Part of a small language model's weights: untied embeddings.
Each number is 128 + 32 x the weight over its row's rms, rounded and kept within 0 to 255. Layers, rows and columns count from 0. The size above them is the row's rms in percent of the matrix's.

# layer 3 MLP up, 1280x320, rms 0.0779, rows 1051-1150, columns 128-159
size [ 39 242  33 245 184  54  33  31  39  30  30 226  47 217  35  35  34  49  28 178  43  40  31  39  35 163  37  31  40  39  34 268  28  34  38  36  86  37 209  36  34  30  31  36  35  47  35 202  30  29  28 209 187  31  40  31  33  43 199  46  48  56  36  96  51  28  37 196  30  31  33  37  51 181  30 217  32 246  32  68  31  45 199  48  44  36  32  33 221 218  40  35  32  40 217 224  48  31  41 212]
[[166 148 138 162 135 139 112 105 123 202  96 152 131 109  90 101  30 168 115  87 171 131  91 130 131  88  76 169 146 106 144 102]
 [164  98 108 149 132 132 137 108 115 122 186 115 104 143 116 108  97  70 120 115  89 145 172  75 109 177 116  97 148 159 134 116]
 [100 115  92 177 128 103 127 116 101 173 131 208  85  94 131 151 101 106 159 114 128 151 149 131  81 133 132 151 136  70 143 121]
 [170 120 109 129 157 157 145 124  77 129 114 117  76 124 100 135  43 153 191  90 122 125 157 115 125 122 129 104 115 178 196  84]
 [ 71  89 173 163 128 186 130 150  71 133 104 132 115 131 168 114 132 170 177 129 120 107  60 111  96  94  64 124 135 141 194 117]
 [140 133 123 147  94  77 163 123 153 105  93  72 114  88 186  99  74  92 187  89 151 152 120 176 141 100 120 155 139 109 152  56]
 [ 98 155 107 120 122 114 117 194 214 109 112 117  46  92 143 116  82  93 131 125 182 192 107 147 106  76 131 143 122 103 148 151]
 [190 198  97 120 114 128 110 141 125 156 137 111 100  93 173 166 109  84 122 126 187 131  90 145  91 132 166 138 146 141 138 136]
 [143 128 146 129 112 160  70 122 142 171 124  89  93  41 123  72  68 102  77 109 226 134  52  93 111  98 112 111 208 136 139 112]
 [118 111 133 138 211 100  97 143 154 191 130 110 131 100 168 111  81  71 178 119 169 122  73 168 119  94 112 164 144  21 149 112]
 [190 104 154 139 112 112  61 157 105 127 117 161 105  44 133 131  81  65 145 107 142 147  63 112 107  99 175 170 146  93 102  97]
 [144 170  71 131 147 107 163 164  95 145 107 106 122  94 141 118  83 127 110 110 136  67 128 120 180 118 148  94 116 142 197 121]
 [156 120 161 131 127 104 146 175 157 109 136 164 129  81 136 128  74  94 128 129 190 180 124 144  91 120  97 144 146 122 151  92]
 [185  92 179 121 148 112 128 120  52 180 114 104 141 138 136 109  96 153  75 115 195 114 113  59 127 129 139 108  56 156 153 150]
 [143 120 181 124 120  78 112 121 154 130  95 131  85  84 132 126  84  99 119 112 202 129 118 178 113 112 182 137 138 110 199 109]
 [115 154 127 105  93 138  90 160 111 109 119 156 108 116 140 134 110 170  81 137 158 167 118 171 156 119 115 124 154  78 184 132]
 [196  81 149 140 144 147 164 153 130 202  62 110  93  67 126  83  78 117  79 145 132 135 131 147  64 114 132 205 157 124 218 123]
 [107 103 156 175 153 105 105 118 116 165 129 184 127  91 114 126  37  77 101 109 190 100  85 119  68 129 119 148 175 141 137 114]
 [135 137 127  66 129 121  94 132 137 127  84 136  97  36 106 165  43  89 130 113 135  63  99 172 123 140 120 117 146 131 142 103]
 [101 154 168 135 137 140 125 173 129 120 101 155 101 111 133 119 118 116 102 164 165 172 105 119 138  76 140 101 115  96 169 119]
 [178 135 112 104  71 131  62 186  84 155  92 132 106  78 126 132  84  23 128 131 177 131 128 146 137  99 115  86 142 163 244 128]
 [125 122 134 137 119 116 107 196 145 152 134  74 103  61 143 132  37 139 147 129 181 132  74 139 115  59 174 189 149 113 173 115]
 [120 121 141 140  50 129 123 149 150 102 124 128 115  58 132 127  20 126 121 148 167 158  94 142  69 135 139 133 103 117 184 134]
 [115  71 137 124 154 118 131 125 132 148  80  97  96  50 140 125  14  97 111 108 175 154 129 107 137 114 133 132 137  98 153 134]
 [123 108 229 129 135 182 133 175  95 117 125 155  93  88 113 103  38  54 167  88 250 120  26 190  97  79 116 135 108 133 150 136]
 [145 145 131 160 155 161 218 159  68 136  43 146 111 135 133 163 145 160 116 146 106 115  62  80  82 142 151 109 156 147  85 156]
 [140 145 120 151 161 147 157 161 112 130 145 104 126   5 134  89  29 105 155 135 155 139 126 115  87 145 135 129 128  92 134  96]
 [ 73 153 124 132 168 105 137 100 116 189  94 155 123  47 103 133  41 145 117  92  75 126 106 134  95 134 146 119 146  86 154  96]
 [ 99 150 165 143 128 148 109 121 149 207 107 146 108  85 157  48 129 204 119 103 152 138 117 112  93 105 110 130 202  42 164  96]
 [156  83 148 105 128 169 165 151 162 134  83 130  87  32  93 159  50  73 106 124 142  92 154 135 130  86 140 135 150 109 175 117]
 [ 98 118 126 178 104 122 130 129  90 139 163 170  74  15 159 117  94  98 136 104 181 168  69 149  82  93 125 122 148 139 167 125]
 [140  86 160  77 135 130 110 145  67 125  88 145  69  90  86 130  90 124 143  95 182 160  86 145 102 123 123 151 199 142  84 144]
 [148  95 162 147 159 109 172 163 127 209 115  88 101  56 150 169 122 100 174 130 126 146  86 127 107 113 104 131 107 139 187  94]
 [117 121 155 113 129 122 108 136 112  51 173 102  95  78  94 146  81  58 143 156 200 127  79 101 124  76  66 134 158 172 114 125]
 [131 136 127 119 108 158 169 153 149 128 108 136 100  59 177 126  36  99 141 122 225 182  79 132  93  87 120 102 188 112 131 155]
 [141 119 156 159  77 112 112 138 139 172  41 117  97 115 119 112  75  86 137 187 135 136  92 142  74 119 121 119  93  70 126 115]
 [120 154 125 138 124 167  97 167  92 106 132 136  63  80 145 137 127 158 101 147 151 118 131 140 109 182 180 128 137 155 150 130]
 [129  96 135 136  80 150  85 159 113 147 117 144 115 102 131 117 102 112 128 154 149 130  78 104 110 129 127  97 135 156 150 119]
 [129  86 152  81 145  59 120 133 112  65 141 114  99 147  98 116 112 133  84 126  97 119 122 136  87 122 142 153 126 139 175  93]
 [116 105 125 142 129 112  91  99 128 106 129 114  64  66 145  81  52 139 200 120 163 143 107 144 105 115 151 129 130 111 221 113]
 [105 126  94 171 156 111 136 183  88 147  87 185  64  82  97 164 132 124 102 116 158 136 126 158 113 129 119 101 153 152 130 158]
 [122 157 140 100  96 130 145 128 121 183  94 137  66 138 112 117 150  79 101  98 140 171 118 134  69 132 133 123 133 106 127  68]
 [133 141 166 140 133 139  90 170 147 160 117 147 104  93 138 165  35 107 148 121 188 127  73  98 131  91 104 148  86 132 161  71]
 [115  69 136 168 137 154 166 154 145 160 134  97 100  55 103 141  99 109 101 131 158 159  75 161  95 107 146 134 194 128 175  82]
 [110 141 138 143 146 150 166 123 134 155 129  81 130  63 116 116 114 140 141 134 132 123 111 135 113 136 108 118 156 103 159 101]
 [160 129 108 164  92 136 208 196  59 162 149 142 121  42 124 129  38  88 161 127 190 114 118 151  74  92 130 179 175 134 135 133]
 [171 152 118 170 102 139 116 194 169 124 125 134 128 135 118 123   0 108 120 136 187 114 135 143 164  99 128 140 183 118 163 101]
 [187 156 139 122  87 123 145 102 113 141 199 111  76 131  90  82 136 173 127 114 138 123 181 131  92 152 114 146 149  81 131 125]
 [127 140  57 107 101  86 128 135 120 191  71  83 131 112 164 128  84 114 166 197 127 125 107  78 120 104  71 168 176 145 104  70]
 [186 148 168 129 163  92 126 139 122  84 155  62  92 116 104 136 102 160 113  88 154 128  93 115  76  92 127  87 142 105 184 131]
 [ 94 185 192 115 102  83 135 147 110 133  77  63 101  66 143 188  88 125 105 113 130 144  81 118 158 145 106 152 141 129 135 108]
 [ 99 146 142 163  98  93 111 111 142 199 101 121  75 117 111 158  91 139 106 103 115 165 113  87 125  88 157 182 146  81 227 122]
 [100  93 104 134  88  89 139 170  90 150 158 179  74  68 125 126 124  78  90 124 142 137 123 143 194 127 159 152  83 139 121 158]
 [194 105 125 143 152 154  25 133 156 105 115 146 159 115 115 172   0 132 163 112 233 148  45 117  96  91 135 111 144 117  97 109]
 [148  94 182 122 134 143  69 147 148 115 145 129 109 106 142 130  58  94 170 107 213 125 119 107  77 149 139 128 119 141  90  85]
 [ 99 130 110 132 153 138 122 118 109 141 112 180  89  96 149 120  81 106 118 130 188 131 136 132 147 127 159 128  96 156 165  60]
 [124 175 127 122  69 128  61 112 106  91 126  96 144 103 131 127  74 125 155 132 158 127 108 130 126 100 101  70 115 144 117 157]
 [147  99 109 135 136 137  98 129  96 147 106  80  75 121 160 154  83  42 146  94 174 119 144 107  71 140 130  91 104 152 140 130]
 [125  66 147 150  89  64 182 153 141 147 130 126 138 108 108 196 103 114  91 131 131 129  87 142 100 207  93 200 119 114  89 121]
 [127 153  99 160 101 143  73 157  91 158 133 158 124 103 141 134  93  68 172 126 161 169 152 144 114  93  51 156 171  90  63 123]
 [146 148 183 126  94 147 200 120 160 145 123 149 165 105 160 124  63 160 146 103 181  82  65 143  81  75 180 112 154 127 193 131]
 [142 108 146  86 134 113 115 128 109 134  98  63 141  46 172  95  85 120 106 105 176  95 103 123 107 125 104 128 117  73 147 117]
 [151 102 150 103 162 124 131 120 180 148 131 136 162  87 166 112  77 107 133 107 149  72  85 127 163 153 142 108  92  82 138 134]
 [126  36 130 170 105  79 161  93 159 104 119  92 130  97 122  96  51 117  99 152 175 151 114 121 103 159 164 107 160 100 143  95]
 [140 102  91  99  99  84  73 146 150 119 100 121 129  27 134 146  46 117 136 155 112 161  83 216  37  90  85 157 156 121 151 144]
 [ 99 129 156 178 126  99 129 141 125 123 101  72 101  87 234 140  50 133 148 112 169 142 158 139 122 150 123 140 133 132 151 102]
 [109  99 135 172 165 103 135  95  92 114 107 154 204  38 115 127 111 122 103 135 162 143 157 139 120  91 190 139 173 142 103 142]
 [131 141 154 151  87 144  87 124 105 140 140  99  68 130 166 136 109  71 123  93 166 166 113  85 113 145 143  85 150 151 169 112]
 [127 120 119 177  94 183 129 130 121 120  94 113 103  86  91 162  18  87 152 133 131 128 129 123 117 114 124 130 185 106 123  51]
 [ 87 153 138 116 127 128 155 186 143 162  87 172 131 138 113 122  24 111 123  71 147  79 147 152 112  96 154 125 133 104  62  66]
 [ 80 172 145 118 125 159 179 140 109 164 106 115  94  98 123 115  56  39 170 114 164 175 115 122  74 126 184 124 175 140 138 120]
 [121  54  96 115 185 111  58 202 124 138  72 131  86  86 157 119 127 144 130 129 241 147 111 113 130 119 138 167 139 123 141  96]
 [116  60 146 143  74  89 140 127 116 110 118 102 109  53 170 162  83 103 104  73 203 113 124 152 141 146 169 147 145 124 156  19]
 [137 124 132  96 106 101 113 156 173 125 193  93 106 138 146 115 108 107  99 148 124  89  76 166 122 190 115 127 136  95 140 135]
 [108 141 129 122 116 153 157 142 125 126 127 121 141  89  89 143  99  93 131 120 209 178 149 153 166 171 100 164 133 110 123  68]
 [110 103 222 114  91  84 120 164 165 140 169 141 147 118 155 153 122 179 150 105 138  75  69 132 121 101 130 156  94  82 135 104]
 [114  65 108 153 116 140  89 150 132 129 102  77  48 105 119 133  78  99 143 146 194 138 105 167  55  91 140 132 124  91 139 120]
 [161 112 140 144 146 164 129 157 126 136 126 162  93  76 113 160 146  55 135 206 156 163 121 111 136  94 111  87 109 162 215  79]
 [154 132 134 118  98  85 146  77 171 132 133 166 175  80 138 165  76 144 116 174 157 141 126 130  91 125 193 190 211 137  98  85]
 [161 128 170 158 107 174 153 157 113 100  73 100  88  91  99 161  85 125 134 103 216 134 128 138  92 150 114 151 155 133 170  99]
 [158 118 167 136  79 156 120 130 140 164 143 132 126  93 110 127  15  98 106 125 123 143  75  30  99 170 128 146 159  55 162  98]
 [120 110 113 152  69 101  94 128 114 145 108 173  85  88 125 148 107 119 145 156 182 124 112  64  83  75 166 118 104 135 135  72]
 [173 143 160 198 170 134  97 124 136  96 149 117  98  89 116 148  78 100 109 101 169 156  74 111 121 113 117 195 134 108  95  99]
 [150 146 157 173 101  82 187 110 147 196 100 124 131  87 151 128  53  67 141 117 223 118 118 202 145  93 142 173 179 121 141  79]
 [158 114 139  85  64 107 124 185 170 152 134  87  56  46 124 158  74 105 163 112 161 167 117 120  80 135 154 122  92 122 179 103]
 [111 115 132 114  89  82 181 153  76 143  77 128  88  76 108 123  53 145 143 106 183 194  73 154 168 130 141 124 100 102 235 116]
 [121 115 134 103  82  88 133 147  92 133 159 127 101  37 121 132 105 121  86 123 172 141  93 150 110 106  91 145 110  83 137 154]
 [ 78 157 136 142  79 158 158 143 108 162 143 107 104 151 171 148 118 122 161 158 192 137 116  73 120  43 133  92 150 135 153  75]
 [148 134 152 150 110 175 136 144 111 141 130 128 167 145  60 125  77 150 161  77 117 187 136 132 141 158 136 113  90 124 146 137]
 [150 108 126 118 139 128 104 128 167 135  74 152 125 118 114  98 151 112 106 141 113 138 124 101 148 160 148 133 130 156 108 112]
 [130 168 170 141 115 130 125 218  97 113  67 137  75  70 147 104  89  54 133  81 186 139 132 186  92  84 137 139  72 114  82 109]
 [128  93 109 124 152 173 130 175 116 147 113  80 146 124 119 145  52 119  74 133 163 159 145  82 112 139 143 119 110 160 155 102]
 [132 122 135 123 124 204 127 149 158 137 111 180  96 153 118 103 130 109 124  99 149 157 106 149  90 122 126 145 132 150 134 138]
 [135  98 182 111 100 117  70 174 136 202  99 148 112  83 110  93  65  82 170 143 168 176  96 102  89 122 149 154 150 110 159  98]
 [174 116 117 121 110 190 128  97 152  52  84 132 125 139 164 141 117 132 122  91 174 116 169  66 117 161  69 156 108 101 129 121]
 [114 135 137 140 144 122 102 122 150 100 141 156 100 113 155 125  99 125  70 112 136  65 102 186 190 139 162 124 159 135 153 132]
 [131 105 144 131 134  87 142 149 116 132  76 110 141  59 112  93  55  81 113 117 190 124 120 108  88  91 167 172 173  79 169 141]
 [140 109 100 137 168 166 139 146 140 135  43 141 121 101 153 148  35 117 159 132 196 157 108 156 117 140 141 142  96 118 149 106]
 [106 124  96 134 109 157 158 206  92 125 135 121  90  75 160 117  38 106 137  75 213 166 138 138  92 116 139 182 187 151 132 100]
 [159 106 146  83 122 130 120 111 164 177 123 166 132  85 176 145 112 157 117 208 162 180 117 134 134 143 111 152 136 130 161 104]]
# layer 3 MLP down (transposed), 1280x320, rms 0.0705, rows 1051-1150, columns 128-159
size [ 28 246  40 237 193  64  13  22  27  21  12 232  40 225  26  17  13  43   9 197  48  42  12  41  11 151  43   9  30  40  20 265  10  35  42  20 122  27 215  26  24  14  16  25  16  45  18 224  10  19  16 211 202  15  40  40  26  38 208  59  39  65  38 115  44  13  26 220  19  13  13  38  47 172  14 222  11 249  19  63  10  44 193  48  45  18  12  18 224 217  35  13  12  30 225 227  44  25  33 218]
[[109  96 154 126  83  81 104 131 129 172  94 117  73 114 110 121 145 118 145 117 126 137  96 139 166  98 154  81 148 131 161 139]
 [120 154  95 120 130 141 112  92  95 163 130 127 164 178  98 205 149  74 125 113 123 112 114  97 123 188 174  94 106 126  89 181]
 [108 144 132  94 138 170 113 133 130 168 130 125 144 145 179  85 136  91  97 226 116  92 200 112 102  79 119 202 125 128 152 146]
 [143  94 134 162 103  93 163  76 140 144 168 199 168  98 140  83 103 159 181 153 116 124 202 137  99 122 105 115 169  76 128  94]
 [192 152 104 121 102 158 139 144 147 122 120 142 102 142 134 175 163 159 119 167  68 127 164 123 121 114 114 177  97 159 116 119]
 [117 155 118 112 122 134 134 136 124 102  80 120 113 156  67 119 152 135 118  72  20 107 211 119 134 133 133 111 139 120 143 137]
 [ 96  80  80 156 130 109 158 132  95  94 123 124  90 221  95 135 209 149 137 107  42 132 255 150 112 112 111 106 102 108 147 176]
 [ 82 103  99 149 105 104 134 125 115 105 116 141  98 177  85 159 120 132  92  71  68 123 206 161 125 153 152 124 144 144 173 167]
 [ 80 100 109 134 117 100 125 113 123  75 162 117 152 166 142 154 155 129 130 122  75 134 193 143 129 121 117  88  95 127 189 144]
 [131 163  79 111 108 141  45 156 102 123 118  65  96 139 132 167 111 136 187  64  79 126 191 141 120 113 109 136 125 157 102 142]
 [ 92  77 104 146 133 111 131 147  81  74 106 147  96 147 119 126 136 156 101 147 103 155 109 137  96 157 125 108 107 144 181 170]
 [135 123 140 161 164 105 166 163 152 152 183 114 160 120 128 119 123 157 141  96  99  75 119 118 138 137 123  55  95 130 118  92]
 [154 151 126 145 100 114 161 159 112 150 117 116 155 187 120 145 183 176 111 148 102 126 174  86 119 149 138 120  65  57 167 130]
 [126 142 176 161 153  99 160 160  94 177  99  81 146 192 119  75 208 141  91  84  93 178 142 145 146 134 160 107  27 111 138 132]
 [127 126 107 142 108  86 116 114 106 105 202 199 109 147  95 133 146 159  75 119 124 157 164 148 145 118 102 124 136 147 117 140]
 [ 63 143 108 109 127  92 170 100 143  64 203 108 144 164  89 170 162 154 109 122 105 106 145 205 127 134 130 151  75 174 158 108]
 [138  95  97 113 150  87 198 159  91  61 132 138  96 166 117 136 166 175 112  90  98 120 216 163 108 139 134 112 117 116 150  96]
 [128  75 123 124 185 141 137 104 133 104 146 139 112 110 102 145 170 131 133 163 105 152 196 181 102 126 119 121  58 111 122  76]
 [131  75  97 166 104  94 123 147  90 107  85 122  63 105 106 150 107 195 122  86 147 155 125 149 135 156 132  98 134 105 174 160]
 [ 51 100 132 136 131 118 149 150 153  75 122 123 105 196 128 112 186 136 140  81 124  72 116 176 114 110 134  99 177  84 117 165]
 [ 29  96 114 148 111 117 148  96 136  84 128 129 114 185 107 118 174 146 136 101  54 101 133 144 115  91 158 145 142 113  97 126]
 [ 79 122 125 109 120 123 154  66 132 135 122 193  99 179 134 124  98 149 128 114 102 177 145 119 108 119 113 142  85  97 177 106]
 [124  92 110 169  95 140 160 140 106  86 131 119  76 174 110 149 196 138 125  99  85 173 233 170 126 112 136 158  91 129 144 146]
 [170 174  89 142 126 127 115 149  89 199 136 162 107 160 104 107  91 114 122 147 108 170 160 141  93 112  87 162  86 129 117  85]
 [127  78 109 135 107  97 136 154  82  93 119 111  93 177 125 159 172 170 133 110 132 152 153 172 215 162 138  91 132 114 158 140]
 [107 209 145  77 113 156 129 103 159 123 127  92 132 117 100 147 201 159 181 109 134 145 206 126 129 156  93 112  87 139 180 162]
 [ 60 184 120 133 179 114 143  79 164 147 158 122  72 154  82 143  61 134 104 133 106 146 144 129 149 144 132 151 107 156 168  95]
 [154  86  66 157 134 109 162 145  73  90 136 114  78 184 102 154 202 131 115  93 132 145 180 165 153 182 128 106 111 142 165 129]
 [151 157 115 163 183 118 133  86 116 113 101  66  90 183 139 118 155 126 142 142  81  87 104 111 128 147 142  73 130 112  98 139]
 [ 87 132 129 143 105 117  95 176 127 122 119 157 135 173 123  66 214 149  99 200  87 127 150 111 115 130  86  78 131 122 132 208]
 [100 100 113  93  81 119 107 144 151 117 140 105  99 209 125 134  53 125 137 122  71 133 150 143 115 131 163 115 171 113 152 107]
 [ 62 109 140 126 135 130 129  93  72 115 102 120 123 103 119 136  88 140 133  94 109 128 134 137  91 134 131 118 121 166 131 116]
 [138  91  90 182 109 126 118 138  70  87 119 111  98 164 107 150  69 123 102  92 134 130 143 158 116 136 123 135 149 149 178 151]
 [151 140 139 146 123 131 102 150 151 112 142 113 126 161 112 161 184 157 103 160  81 185 168 126 109 170 117 160 191 173 188 164]
 [134 105 123 129  89  62 179 110 112  81  96 142 140 156 129  85 104 125 132  70 114 132 125 137 142 179  94 187 115 105 150 165]
 [127  86 118 183 130 101 163 158 154 116 162 135 127 206  53 111 168 159 134 132  50  97 185 124 181 123 129  67 147 105 128 137]
 [126 154  99 150 111  74 125 132 156 110 130 164 121 186 144  98 131 111 141 124  67 118 108 141  84 106 107 160 150 116 150 133]
 [132  99  99 119 124 113 153 105  94  94 147 110 117 141 108 157 199 159 134 117 125 121 174 143 111 151 145 163 105  60 144  83]
 [146 165 132 144  41 113  80 147 155 166 198  80 160 128  82  87 185 124 189  97  75  96 159 162 129 124  80 127 146 155 124 189]
 [125 116  77 109 121 119 145 110 101 138 123 133 118 150 135 198 173  95  76  79  88 174 173 164 157 188 144 140 135 122 121 150]
 [ 79 158 114 132 158 157 213 121 137 137 160 130 128 218 132 104 246  79 126 149  47  94 255 108 104 135 110 142  95  89 111 135]
 [127 125 106 153 118  89 160 127 125  77 115 143  85 175 114  87 161 157 115 157  80 120 195 138 110 135 138 142 138 114 184 129]
 [137  90  77 146 103  37  79 150 113 119 156 138  74 213  67 122 118 169 135  90  53 129 161 175 145 163 147 107 143 115 125 116]
 [101 157 106 123 100 137 160 118  85 136 137 136  94 150  99 129 197 106 128  77  94 128 207 121 122 101  91 121  81 137 124 178]
 [107 138 110  91  97 120 200  85 129 117 130 134 121 146 150 173 160 124 107 102 124 107 218 133 134  45 150  98 100 156 176 118]
 [153 142  65 128 118  62 189 125 171 134 191 121 125 130 129 141 143 119 134 143 140 168 147 165 103 105  46 148 165 119 116  96]
 [ 73 114 144 157 133 135 152 117  93 138 123 151 104 153 136 110 156  77 139 120 108 107 186 120  82  79 114  87  82 131 208 142]
 [136 156 139  66 135 158 188 148 171 104 148 168 179 183 104 136 144 149 174 113  76 150 158 108  93 104 146 146 188 109 131 130]
 [132  97  79 131 103 104 124 159  88  70 134 145  46 147  97 152 133 141  94  62 134 152 200 170 147 146 135 107 105 127 145 138]
 [149 160 113 147 116 127 165 158 107 113 139  78 118 193 140 126 130 136 142 110  61 104 224 108 119 147 162 155  92 121 156 198]
 [ 84 128 115 144 138 131 161 161  86 128 118 146  81 127 144 138 156  75 131 108 133  96 222 114 103  85 134  90 106 136 139 202]
 [116 160  93 115 105 141 139  69 112  38 123 137 114 164  99 129 203 106 118 134  39 125 173 115  94  98 130 141 143  95 143 156]
 [120 209  96 153 139 141 175 120 142 163 135 122 149 185 177 153 195 156 149 143 104 176 158  97 107  78 147  78 124  81 144 149]
 [ 57  78 117 150 125 132 116 157 122 116  97 174 106  99 141 146 134 104 122 115 126 138 144 145  81  77 133  95 107 151 195 199]
 [ 34 112 116 105 133 191 133  89 104  61 163 141 119 179 185 130 191 130 124 196  66 113 126 142  93  75 124 226 117 136  92 146]
 [ 58 104 160 154 127  59 135 103 161 133 112 127 160 165 158 143 154 125 102 143 103 116 157 108 117  12 111  32 158 124 141 164]
 [ 96  63 128 130 102 121 118 114 141 112 127  89 130 134 103 152 148 157 105  98  86 117  95 160 135 173 137 147 183 158 144 182]
 [160 120 119 142 121  96 104 170 129 141 115  87  41 163  95 103 135 185  92 152 116 148 129 126 140  91 158  36 140 115 134 150]
 [130  86 133 118  76 139 140 121  86  93 143 172 109 134 118 139 158  81 144 145 127  89 193 143  96 130 128 107 109  99 160 131]
 [ 82  90 147 144 128 126 143  90 116 124 126 150 171 194 154 160 103 129 153 182  48 128 179 149 155  69 167 133 140  97 213 202]
 [172 149  91 107 132 123 143 127 117 148 153 116  88 141  64 141 157 102 167 104 113 118 138  75  96 114 172  83  84 173 102  54]
 [126 109  78 147 166 155 107 139 172 164 139 132 152  97 129 154 100 120 102 155 135  93 105 122 139 117  65 127  76 140  79 141]
 [ 94 114  88 158  97 118 160 150  91 112  83 135 136 179  63 180  82 123 115  74  99 141 154 128 101  80 112 114 163 143 154 142]
 [135  59  97 188 150 161 131 111 126 105 198 161  85 150  73 155 206 129 178 129 110 121 145 124 109 170  83 172 117 115 134 136]
 [120 114  96  88  92 151 184 149 175 122 182 178  98 124  77 110 130 118 155  67  88 123 158 101 137 145  99 133 136  90  83 109]
 [116  65  65 108 146 164 184 140 113  88 143 118 107 198 122 149 195 132 148 116  63 134 214 161 174 142 133 137 105  97 150 129]
 [ 87  98 112 165  95 138 112 106 141 142  89 167 137 156 152 108 123  92 173  77 125 105 186 131 107 138 110  78  90 118 151  93]
 [ 82 139 193 159 155 160 162  98 135 122 115 115 125 166 150 130 182 145 174 105  82 123 131  63 121 119 132  86 179  71 114 179]
 [ 80  70  98 162 146 127 130 161 113  97 151 128  92 147  99  87 220 121  87 128 120 147 163 131 124 121  86  96 163 112 128 145]
 [141 113 123 234 101  71 132  80  74 101 129 124 100 157  66 124 152 198 115 127 140 146 163  96 154 154 127 119 118 123 155 144]
 [118  79  88 159 141  89 182 148 119  93 135 118  45 207  80 123 176 162  90 120  74 140 222 131 119 110 120 100 112 128 146 139]
 [ 65 152 115 130 176 130 165 181 117 138 134 116 118 181  93 197 163 133 172 101 120 131 164  73 118  87 197  57  80 141 132 145]
 [103 148  91  85 137 121 132 140 153 177 128 140 151 148 136 123 140 155 109 109 131 182 188 180 144  98 167 161  40 142  99 144]
 [121 176 114 159 174 172 146 158 111 147 172 142 108 121 137 175 116 163 136 108 104 105 145 117  87 114 153 164  96 159  95  96]
 [132 117 112 135 123  80 141 121 123 135 148 128  95 161  99 172 225 176  98 123 109  67 224 146 129 147 120  75 116 117 171 157]
 [125 143  55 141  98 171 105 106  85 110 103  40  53 174 116 121 143 130 141 132 107 143 100 143 122 115 168 173 116 130  94 175]
 [111  76  92 125 123  89 143 140  95  55 116 134  78 163  95 144 147 127 118 120 101 140 176 149  85 123 142  94  96 116 192  97]
 [106 106 133 107 148 176 211 180 138  98 121 150  92  70 122 113 158 133  73 132  82 138 140 139 145 118 147  86 143 112 126 125]
 [112 127  94 140 123 117 119 176 107 102 120 124  56 173 113 123  53 140 118 135  67 130 150 160 121 122 114 166 144 124 142 137]
 [ 96 146 169 123 138  89 103 143 107 102  92 127  80 125  98 170 197 118 141 110 120 140 188 131 147  98 138 174 121 139 133 127]
 [120  98  96 160 112 100 143 144  70  76 116 133  79 140  73 187 179 164 139 110 110 140 198 135  95 165  95 127 124 117 147 169]
 [110 111 101 103 101 122 139 149 117  83 106 113 143 160 156  73 162 142 164 154 107  72 138  95 105 116  98 148 175 130 125 163]
 [ 75 136 157 165 105 108 164  98  95 108 118 112 152 176 149 136 131 119  77 145 176  92 100  96  89 125 116 123 122 105 118 138]
 [146 106  91 190 144 151 124 113 148  86 135 132  85 144 133 129 178 130 153 115 108 149 169 164 157 118 126 165 156 116 131 183]
 [108 135 138 141 147  90 147  81 111  91 169 136 140 177 192 135 158 111 109 115 123 128 169 105 114 182  92 145 184 139 129 164]
 [143 144 113 125 130 227 165  79 178 109 111 126 126 136  45 136  86  90  85 136 145 152 158 130 179 138  82 118  94 112  95 127]
 [132 103  75 137 104 113 137 147 123 113 124 119 103 132 139 136 134 114 102  74 149 137 142 180  80 115 123 157 136 158 179 167]
 [115 121  93 161 142  98 185 109 111 108 142 101  85 239  83  80 227 161 104 153   0 135 229 136 129 147 127  82 128 109 124 158]
 [103 123 110 104 140 186 134 172 138 165 145 119 137 191 136  53 127 166 183  77 132 172 103 144 143 101  92 137 151 169 120 131]
 [107  97 145 109  71 106 162 111 138 149  57 160 101 113 106 114 106  96 148 135  76 152 131 110 140 186 166 130 162 130 165 121]
 [168 152 120  85 190  62  99  88 125 137 151 166 114 167 114 170 188 158 101 130 119 200 161 150 168 150 136 152 129 153 141  97]
 [116 120  82 122 105  76 233 157 110  78 143 140 111 167  78 178 207 162  92  99  88 106 255 157 110 129 125 160  86 122 157 136]
 [182 150 129  98 146 131 172 141 138 131 158 125 140  98 104 141 147 224 112 108 125 126 133 142 141 139 126 100  92 107 201 102]
 [122  87  92 153 135 124  89 133 101 148 105 123  81 155  97 137 193 168 107  98  85 143 193 112 121 138 116 105 119  72  90 159]
 [125 141 170 140 163 194 106 152 173  93 106  86 182  96 187 122 149 105  79  98 142 142 195 115 136  90  78 142 145 113 121 130]
 [132 164 152 141 103 150  69 120  78 100 154 109  68 138 102 108 118 138 135 157  64  57 148 144  94 125 166 108 166 139 101 145]
 [149 158 176 136 155 120 153 115 128 135 155 165 147 153 129 159 232 119  74  67  81 131 153 146 178 139 125 150 115 121 131 164]
 [128  95 125 161 127 116 155 142 119 128 120 161 109 155  96 172 197 129 156 106  98  92 149 144  96 217 121 183 157 182 164 118]
 [116  68 102 120 192 130  89 137 127 147 133 156  65 179 127 107 164 166 155 126  92  86 170 112 177  93 176  81 135 139 182 126]
 [120 145 128 105 116 137 182  50 129 120 106 161 113 146 152 104 164 129 135 221 130 154 179 138 115 125 117 137 133 126  50 139]]